{"qk_norm": true, "bias": "none", "init_std_down": 0.0, "warmup_steps": 43, "dataset": "wikipedia_en"}
Each number is 128 + 24 x the weight over the matrix's rms, rounded and kept within 0 to 255. Layers, rows and columns count from 0.

# layer 13 MLP down (transposed), 576x224, rms 0.299, rows 431-434, columns 0-111
[[130 131 115 154 141 116 139 121 137 119 171 124 158 127 119 137 137 102 129 158 126 129 148 178 155 132 167 136 143 147 115 122 113 136  91 111 129 181 143 149 119 125 112 141 110 152 130 133  85 154 131 162 100  96 147 185 159 166  99 141 137 147 133  94 106 167 127  89 110 142 133 124 133 124 111  95 147 105 153 128 122 115 109  82 127 111 104  99 138 119 162 121  87 127 139 145 151 111 157 164 138 105 165 114 111 120 144 106 139 143 106 130]
 [169 124 118 146 219  96  70 149 128 121 164 162 128 150 112  80 117 154 108 124 122 125 145 138 100  89 142  87 128  97 144 124 126 117 113 104 153  82 175 170 131  86 126 186 116 154 114 162 132 111 102 138 120 116 138 136  90 141 110 114 151 162 137  89  39 147 120 160 161 159 162  70 160 131 156 106 103 144 126 150 104 107 117 110 114 128 103 143  95 147 112  95 144 116 142 141 107 140 148 118  93 134 117 121 135 147 160 146 150 105 128 148]
 [138 146 134 150 107 115 143 147 132 112 145  95 145 109  99 123 113 111 172 147 140 113 108 122  79 121  93 127 122 116 122 121 119 108 110 148 101 118 120 125 154 137 151 145 114  60 134 133 168 143 137 148 111 140 164 111 126  91 136 146  83 117 164 145 111 137 121 124 161 115 147  95 138 149 147 135 115 123  71 142 189 144 178 143 125 127  89 122  83 131 145 120 109 142 132 100 114 147 108 115 153 138 104  80 133 158 122 132  94 141  90 138]
 [104 150 140 111 139 113  96 166 186 175 122 104 145 114  95 102 154 146 110 126 120 139 112 162 134 112 130 100 140 163 162 120  79 136 107 159 116 103 143 114  80 112 142 141  80 100  88 106  96 113 118 145 129 168 133 149 141 105  94 110 116 115 118 116 116 114 110 123 131 146 136 139 131 155 127 127 116 112 105 139 118  94 108 128 117 122 171 131 149 104 124 112 169 144 141 118 129 122 152 116 159 139 115 145 138 155 111 107 167 149  80 138]]
# layer 13 MLP gate, 576x224, rms 0.286, rows 432-435, columns 0-111
[[ 81 117 100 152 115 174  94 107  78  91 134  58 140 155 148 184  98 127  97 149 164 130 109 160 159 131 113 125 190 161  94 112  96  78 143  93  90 166 113 168  79 129 130 146 127 106 132 131 120 142 114 109 106 165 127 163 131 121 133 141 117 138 129 159  76 101 148 137 133 117  99 134 150 145 105 104 103 108 162 107 108 111 149 142 108 147 143 136  87 161 157 137  95 136 121 136 113  84 107 148 144 133  88 123 142  99 142 115 121 137 170 121]
 [104 129 120 139 110 113 130 166 147 139 147 112 118 133 177 161 111  75 127  96 168 128 114  84 120 136 178 145  62 135 137 125  80 130 121 142 132 114  93 110 137 128  77 137 110 136 167 125 128 162 150 132 157 141 152 108 108 123  97 118 132  80 126 136 165 102 149 142 118 114 132  99 153  99  97 119 135 134 135 148  85 116 112 158 123 124 143 126 143 176 147 161 133 137 163 107 103 148  97 177 140 104  90 142 107 136 134 170 150 103 138  99]
 [171 165 140 112 122 120  70 129 121 107 126 163 138 149 159 105 148 113 141 106 127 146  86  98 168 129 134 135 175 112 170  96 138 114 125 105 130 155 113 121 124 100 139  57 116 154 148 146 148  95  96 138 164 129 138 101 139 128  92 120 135 137  94 109 143 149 149 149 141 100 139 150 131 161 178 121 123 120 133 140 116  68 111 118 148  61  83 110  98 119 110 118 118  93 156 145 115 133 148  67 129 108  90 107  91 117  81 129 119  78 156 166]
 [128 126 154 142  99 142  92 149 153 159 130 123 104  99 154 119 101 124 120 120 139 158 124 116 119 111 111 131 154  94 143 141 132 109  96 134 111 119 146 173 109 107 119 118 132 159 155 106 122  94  93 144  87 158 149 103 116  94 142 145  84 122 106 101  91 111 140 165 160 110 144 153 163 153 147 112 140 133 108 121 138 164 131 116 133 164 143 140 147 109 142 159 134 143 158 145 135 173 155 116 111 141 155 105 132 109 137 141 150 152 161 122]]
# layer 13 MLP up, 576x224, rms 0.309, rows 432-435, columns 0-111
[[105 154  96 143 158 163  95 143 131  81 151 176 124 175 122 128  97 157 164 120 135 116 133 122 122  83 132 105 133 135 146 152 138 116 124 167 138 135 137 137 129 104  92 102 138 145 133  75 109 142 107 141 150 115 119 182 114 111 104 167 152 108 102 187 126 130  82 157 159 147 139  93 109  90 131 130 134 137 107 127 191 167 169  96 117 191 145 136  94 110 156 146  83 114 127 117 148 116  96 116 157 201 114 186 140  99 126 135 162 141 130 133]
 [135 142  88 100 138 174  92 112 121  56 162 166 122 104 107 120 100 127 146 163 104 138 167 140 134 142  91 141 129 136  82  88 154 109  98 152 137 123 116 155 118 120 145 129 105 112 137 156 114 107 120 163 112 108 121 113 135 108 112 106  80 133 108 137  93 152  95 137  96 131 152 142 161 113 169 104 159 133 107 147 131 105 154 108 141 129 130 134 113  87 143 149 106 101 142 172  93 124 135 137 116 120 166  95 181  77 126 107 144 126 146 142]
 [159 147  94 133 130 144 135  67 116  93 115 114 114 162 150  91 151 151  91 137 100 152  93  94 120 119 145 170 139 137 135 162 154 124 160 144  94 152 106  71 154 162 143 138 136 117 124 118  73  85 197 146 144  90 114 136 151 137 132 124 127 146 155  70 137 115  98 166 160 150  98  88 131 140 165 123 128 118 167 104 177 106 115 139 150 142 137 134 179 111  85 132 131 164 167 131 128 131 129 128 146 124 116 105 120 128 178  82 159 114 141 126]
 [125 108 132 114 143 132 127 126 125 150 116 114 106 106 137 115 131 101 127 129 112  96 171 131 145 118 139  95 117 130 116 175  91 140 118 142 140 125 122 107 159 155 172  90 108 163 122 110 151  74 154 139 147 163 106 128 160  62 163 146 115 118  95 137 122 144 133 126 165  95 146 147 169 132 131 108 137 114 115 110 129 115 129 127 150 153 138 173 144  89 119 111 132 128 141 128 145 133 180 132 111 103 112 164 129  95 133 114 106 116 148 138]]